config.yaml
num_hidden_layers: 16
hidden_size: 256
norm_place: "pre"
rope_fraction: 1.0
init_std_up: 0.0312
init_std_down: 0.0
max_grad_norm: 1.0
batch_tokens: 65536
dataset: "wikipedia_en"
Each number is 128 + 32 x the weight over its row's rms, rounded and kept within 0 to 255. Layers, rows and columns count from 0. The size above them is the row's rms in percent of the matrix's.

# layer 7 MLP gate, 704x256, rms 0.098, rows 397-413, columns 192-255
size [103 105 108  95 111 104 100  95 102 102 100 100  91 101  92  88  95]
[[ 75 157 159  72 191  91 109 150 150 136 185 146 105 156 160 136  99 142 149 115 131 161 110 172 121 104 131 114 125 105 168  83 135 120 118 146  59  79  95  67  80 145 183 143 111 128 114  99 109 123 142 166 119 126 147 109 165 123 162 118 108  86 106 139]
 [127 115 120  70 173  67 115  96 135 203 189 101 109 107 127 136 130 134 149 124 131 104 151 165 123 140 128 162  57 103 192 147 147 115 129 107 121 101 142 153 115 134  53 165  98 112 115 139 134 131  94 130 147 187 161  74 114 105 103 161 144 107 114 152]
 [137 149 107 116 143 164  93 137 152 110 166 164 158 115 159 150 142 155 102 134 140 125 127 111 169 139 130 138  37  96 113 113 160  98 120 166 133 110 104 176 112  85 127 146  92 145  80 116 115 146 129 172 105 101  86  28 195 111  56 200 120 163 110 156]
 [168 156 145  92 128 141 129 105 111  95 122 129 125 108 112 111 123 197 146 135 121 161 168 141 113 119 122 210 102 109  86 181 105 107 161 108 137 110  84 117  82 100  74 139  98 121 121 150  92 115 134 131  43 173 120  96 124 108 163 124  80  65 130  56]
 [ 84 111 170 165  85  51 146 139 144 110 178 108  89 127 126  99 132  83  78 119 190 150 134 174  92 109 169 124 134 133 110 149 131  85  87 117 135 183 104 117  88 146 124 100 102 195  72 141 139 116 186 175 114 159 143 139 151 170 146 156 134 150 136 152]
 [121  81 124 203  89 126  74 148 146 109 179 168 114  72 115 102 102 138  81 163 140 188 129 157  56 144 138 111 152  83 122 142  93  75 113  70 119 139 148 183 100 156 128 141  69 122 164 143  97 136  96 166 156 152 163 148 101 167 116 140 115 115 128 113]
 [161 107 125 125 116 137 140 157 113 130 104 177  81 146  90 149 185 104 169 168 117 175 162 152  99  67  95 160 159 116  82 141 121 103 110 111 166 153 114 139 143 159  56 171 157 159 160 131  86 115 159 159  71 112 156 127 163 117  72 129 121 125 106 175]
 [138  99 120 142  95 172 107 141 162  86 121 115 160  87 158 192 135 217 145 159 125 125 157 132 142 113  74  94 133 100 108 126 121  83 147 124 154 157 155 136 167  70 104 106  94 128  94 144 165  96  39 129  88  98 172 121  88 141 147 154  72  86 138 122]
 [140 117 130 155 145 179 126 169 101 127 119 148  79 141 171 123 141 124 145 178 109 184 126 139  79 223 147 146 175 127 114 122 171  90 147 136 147 170 174 158  80 139 139 173 126 179 134 170 149 170 148 174 190 160 149 132 173 175  58 136 190 102 120 121]
 [123 159 127  98 119 110  51  86 141 134 158 198 100 123  48  82 145 129 113 110 111 156 121 165 120 148 123 160  86 164  98 162 124 115 126 144 126 134 132 123 105 162 105  96 117  96 135 143 169  79 131 150  91 128 111 120 131 143 114 111  32 149 132 138]
 [ 82 138 136  78 163 170  91 150 127 122 165 105 102 102 106 210 122 128 165 178  96 172 116 132 106 149 149 107 131 100 137  78 129 153 151 130 133 137 137 122 169 110 180  88 129 126 140 142 103 149 114 119  76  61 165 115 100  92 147 108 113 173 120  92]
 [ 71 113 137 171 144 157 119 137 161 119 104 128 114  90 108  99 104 120 150 206 177 175 171 160  86 132 125 139  85  85  97 147 137 135 145  95 132 160 195 137 156  97 136  92 193 128  99  44  67 117 122 138  50  71 120 111 144 145 104 110 152 123  69 130]
 [ 70  79 193 107 163 100 117 111 117 167 161 169 125 171 181 106  61 184 173 138 126 185 170 115  87 148 129 117 108 145 134 132 154 152 166 144 145  84 104 109  86 161 150 135  99 106 105 102 217  87 125 151 111  96 104 140 122 163 133  77 108 153 161 108]
 [105 168 151 156 122 156 196 104 137 115  76  74  98 120 148 149 137  80 149  56 148  91  59 147 106 115 124  73  95 141 138  96 182 107 144 132 144 157 197 125 104 162  94 144  71  80 117 132 136 112 169 176 139 187 164 173  94 148 155 137 172  90 101 108]
 [142 189 168  77 140 104  25 167 116  82 166 195 116  94 119 117 114 153 193  93  66 143  74 146 132 124 123  92  72 124 105 130 106  91 133 123 114 136 149 168  82 129  68 123  51 123 146 154 141 148 107 136 173 145 131 117 157 123 126 103 121 148 160 149]
 [ 67  98 129 145 141  83 119 144 125  94 119 150 151  79 106 139 165 114  84 196 165 125  91 130 122 106 127 171  71  85 115 128 136 117 113 115 121 105 143 144 144 162 113  60 118  77 167 155 152 172 138 114 122 159 240  98 122 135 136 124 100 124 181 133]
 [114 106 139 148 130 120  84  95 111 107 132 147 109 190 109 143 114 123  96 164 142 148 116 153  85  85 142  82  89  58 112 122  82 134 103  89 171 118 129 138 145 180 125 176 101 112 133 115 135 141 168 149 103  89 145 179 153 141 127 111 121 163 116 109]]
# layer 7 MLP up, 704x256, rms 0.0902, rows 397-412, columns 192-255
size [101  92 103  92 113 106 104  96 112 105 102 104  93  99  97  88]
[[ 81  96 133 127 126 130 201 121  92 114  92 107 100 114 109  81 186 110 122 116 131 121 147 119 167 163 120 207 144  91 134 164 160 129 152 117 163  68 142 169 227 120 105 137  78 181 106 115 145 108 115 147 168 138 174 119 134 108 122 174 170 115 106 111]
 [145 117 161 131 146 169 162  61 119 134  65  81 128 131 115 138 150  96 133 156 140 127 140 152 108 108 146 175 122 141  82 105 151 113 147  73 156 124 136 127  85 161 148 142 219 175 145 136 147  97 153 125  74 128  92 116  63 106  94 136 149 174 123 138]
 [126 113 136 128 119 151 151 156 146 136  93 120 184 147  98  60 222  95 114 111 157 134  88 177 149  87 133 116 121 116 135 133  46 117  94  92 152 118  44 151 115 124 138 170 108 125  70  97 159  76 120 144 141 142  90  69 107 113 109 207 134 128 144  85]
 [ 37  74 151  77 125  51 177 144  57 150 115  93 123 147 148 104 137  37 123 116 113 122 125 114 106 106 145 118 107 140 129  85 134 129 144 140 137 108 106 137 205 108 105  77 120  69 126 136 154  55 149 135 116 119 139 121 156 121 123 122 124 161  92 110]
 [ 91 140 109 103 162 145 126 158 131 178 117 166 125  79 128 150 155 167 168 108  81 130 119 123 125 128 143  98  64 162 141 194  94 133 157 144  76 114 169 156  76  98 127 114 130  99 107  95 161 124 121 142 112 106  81  89  88 153  69 117  72 147 120 127]
 [ 76  92 172 108 153 140 118 101 110  92 148 113 151 118  98  97 110 147 192  94 113 124 114 170 132 142 134 113 129 145 151  53 185 110 120 157  71 135 163 121 160 135 146 153 121 119 103  77 159 114 143 102 198  47 215 142 102 108  66 107 122  98 116 128]
 [111  97 122 113 134 130 110 118  87 173 136 126 118  93  70 132 191 113 155 150 138 141 139 148 102 155  47 144  97 107 105 193 102 110 140 145 155 140 190 128 152 157  59 115 164 145 159 104 150 162 129 126 147  66  93  91  27 123  83 118 147 113 175 107]
 [135  71 112 159 121 132 117 133 175 102 118  78 172  64 110 110 158 135 114 158 120 149 125 147 176 151  90 171  79 155 175 125 163 124 147  90 108 144 145 121 112 144 117 134 129 152  62 169 111 132 104 164 116  90 110  86 177 130 110 149 136 177 103 171]
 [203 147 114  79 136 168 149 129 131 154  98 113  95 133 106 128  96  76 170 100 151  99 137  73 130 117 115 143 118 130 115  90 100 117 111 145  62  33 143  95 102 144 137 152  77  87 150  88 100 106 160 125  56 128 150  70 125  82 131 152 142 116 119 106]
 [140 140 147 156 153 126 170 124 162 105 158 141 131  95 214 155 191 154 150 203 122 125 187 129 106 123 194 131 126 147 144 123 124  70 125 185 119  87 165 152 128  84 145 123 146 120 122 119  99 144  96 123 119 154 137 121 130 122  80 158  82 103 161 153]
 [147 118 150  88 107 138 178  71 109 182 146 136 193 170 193 121 103  78 118  92 185  59 162 149 137  71  36 160 125 122 100 121  97 116 156 117 107 135 156 110 160 145 143 111 104 119 149 148 174 102  63 111 126 108 115 117  84 136 134 129 186 117 148  99]
 [138 156  97 146 150 122 133 109 121 114 133 156 149 102 193  60 124 109 120 139 142 144 162 116 133 103 113 151  57 132 137 113 139 108 114 153 131 132 131 103 134 128 142 145  79  92  80 125 126 130 115 115 171 134 111 144 119 127  86 128 135 207 108 114]
 [108 106 130 123 137 122  77 109 153 129 137 136 108 139 182 123 122 116  90 189 164 192 177 147 116 117 131 146  76  66 111 168  70 111 108 118 177 114 104 142 159 169 141 100  76 124 179  86 123 131  73 142 153 104  53 160 146 148 118 160 140 110  94 116]
 [157 161 127 130 184 131 142 100 105 122 149 112 142 189 162  78 108 130  99 122 168 100 103 105 127 121 184 166 107 103 165 104 178  96 168  94 125 140 138 101 114 126  87 135  89  82 104 137 190 149 166 129 145 131 102 143 219 112 108 176 152 119 191 119]
 [164 131 138  69 124 146 107 126 154 115 134 134 144 131 120 117 136 130 201  86 134  51 156 127 164 135  77 116 112 149 150 160 162 132  88 116 126 158 109 155 142 143 104 143  79  86 190  97 165 145 137 107 190  66 113 128 113 107 142  78  81 129 106 143]
 [108 126 125  75  96 113 147 147 164  96 116 102 135 114 116 110 114 100 201 125 110 117 149 198 169 121 122 151  98 208 107 111 132 148 142 137  83 147  92 149 107 162 133 158 109 144 102  80 107  78  90  89  95 124 121 129 125 168  76 134  52 114 108  86]]
# layer 7 MLP down (transposed), 704x256, rms 0.0876, rows 397-412, columns 192-255
size [102  99 103  97 113 107 104  97 108 105 101 104  99 103 101  90]
[[166  89  28 126 137  89 165 182 119 157 106 131  95  85 119 137 154 156  71  92  71 110 124 103 155 187 125  98 112 112  88  90 136 127 134 115 140 103 136 156 177 147 161 112 139  95 124 134 124 175  60 195 155 121 173  90 165 127 161 110  85 167 203 107]
 [139 109 152  95 141 147  51  62 119  96 109 133 108 122 107 121 100 134 149 140 163 135 147  98 174 133 100 171 156  45 124 126 158 159  95  76 157  91 113 135  97 127 180 140 153  84 157 118 159 117 135 132 141 118 103  93 114 122 196  89 170 196  92 130]
 [110 124 169 133 110 129 114 142 151 145 118 147 107 129 142 184  93 166 161 125  98 119  81 106 141 140 133 151 202 148 146 124 141 139 155 172 126  37 149 124  91 129  88 127 149 130 129 189 132 125  86  91 167 135 182 120 188 133 121 102 141 110  94 156]
 [120  73 172 109 109  78 174 141 160 121 127 164  97 142 159 114 170 179 144 198 105 138 165 153  98 115 124 146 108 148 136 107 128 103 114 115 160  69 131 141 139  88 107 137 133 159 133 157 113 124 114 106  61 101  99 108 173  94 128 156 154 100  83  50]
 [ 92 114 141 147  89 149 103 192 131 128  62 154 154 115 138 125 132 104  88 125 121  97 160 157 112 118 151  87  87 119 155 166 116 114 153 136  78 187  85 169  90 107 138  82 152 140 115 125 183 128 130  98 113 159 111 105  76 138 146  91 131 159 127 167]
 [ 88 106 143 102  51 160 119 154 105 138 110 124 165 119 144 119 140 119 115 131 105 140  75 121 142 122  94  69 162 182 196 111 135 172 122 145 188 157 112 137  92 187 113 182 154 135 134  80  77  81 110 173 184 103 157 156  83 123 174 129 178 164 147 117]
 [ 90 110 132 152 102  90 136 102 143 123 154 122 160  88 163 166 113 219 134  26 176  78  83  57 170 180  98  83 117 174 134 159 104 108  93 125 175 163 156 144 107 129 133 112 172 190 113 116 154  83 185 110 157  57  86 146 109 149  88 160 116 133 179 102]
 [200 105 131 140 112 131 114 123 146 160 126 129 147 163 127 117 113 130 105 181 110 149 105 135  74 143  94 119  93 107 151 123  99 136 160 150 126 146 145 142 142  91 113 124 101 169 106 113 175 127  52 105 136  96 144  60 142  69 161 121  76 166  99 149]
 [156 119  96  72 100 137 166  98 136 116 173 101 142 161 100  96 121 161 144  79  87 141 147 137  58 151 122 178 121 116 115 144  81 116 100 106  80  90 148  97 154 114  83 136 139  37 139 105 159  72 108 111 124 160 101 121  96 109 157 201 115 123 148 190]
 [149  92 168 119 126 133  82 167 117 140 136 152 114 112 104  94 171 136 150 141 163 135 173 151  97 137 127 164  96 166 183 145  88 140 101 143 113 163 114 154 118 144 140  63  95 133 125  90 123 157 139 146 107 210 150 143 198 146 108 130  43 220  86 153]
 [ 93  92 115 156 192 133 156 132  99 153 163 148 132 147 175 148 134 166 115 147 113 127  98 124 122 129  93 101 102 110 113 126 168  81 118 140 112 116 151 166 140 133 132 163 144 135 132 111 150 175 130 162 166 190 158 168 106  89 109 132 116 127 118 129]
 [161 150 178 113  82 137  70  95 125 108 147  83 138 168 156 146  95 117 151 119 139 155 159 128 172 142 132 156  91  87 132 117  95 131  54 181 116 129  85  95 144 112 190 120 143  65 149 178 118 103 157 199 124 133 133 192  90 117 122 133 162 129 184 122]
 [ 95 122  98  59 147  93  65  99 115 115 139 115 117 133 123 152  98 178 114 146 118  99  79 151 153 167 167 107 130 166 133 158 120 119 164 144  59 108 114 109 148  88 131 113 166 128 151 142 201  94 103 133 117 145 162  94 113 117 125  83 162 144 165 127]
 [172 126 185  79 114 154 115 110 151 161 131 146 127  96 147  94  88  89  39 100 157 139 155  52 122 108 104 123 151 164 144 133 169 120 169  97 133  58 108 153  97 105 116 138 139 115 161 138 109 154 163 148 125 100 149 106 156 117 152  92 178 164 115 163]
 [161  81 101 114 144 171 207 117 152 178 152  95 172 155 130 107 116  93 137 156 155 113 137 166 102 149  92 164 149 170 151 140 161 108  47 133 165 133 165 114 162 137 180 137 129 121 146 113 115 145 169 134 116  59  73 117 108 148  87  51 115 106  76 119]
 [144  91 170 152 120 115 181  56 168 133 147 130 140  98 150  95 148 125 112 155 144 201 127 132 206 124 101 126 129 156 121 185 133  96  92 100  85  83 196 157 114 169  27  67  28 125 141 167 152 160 122  88 151 112 142 168 164 155 112 133  91 162 140 100]]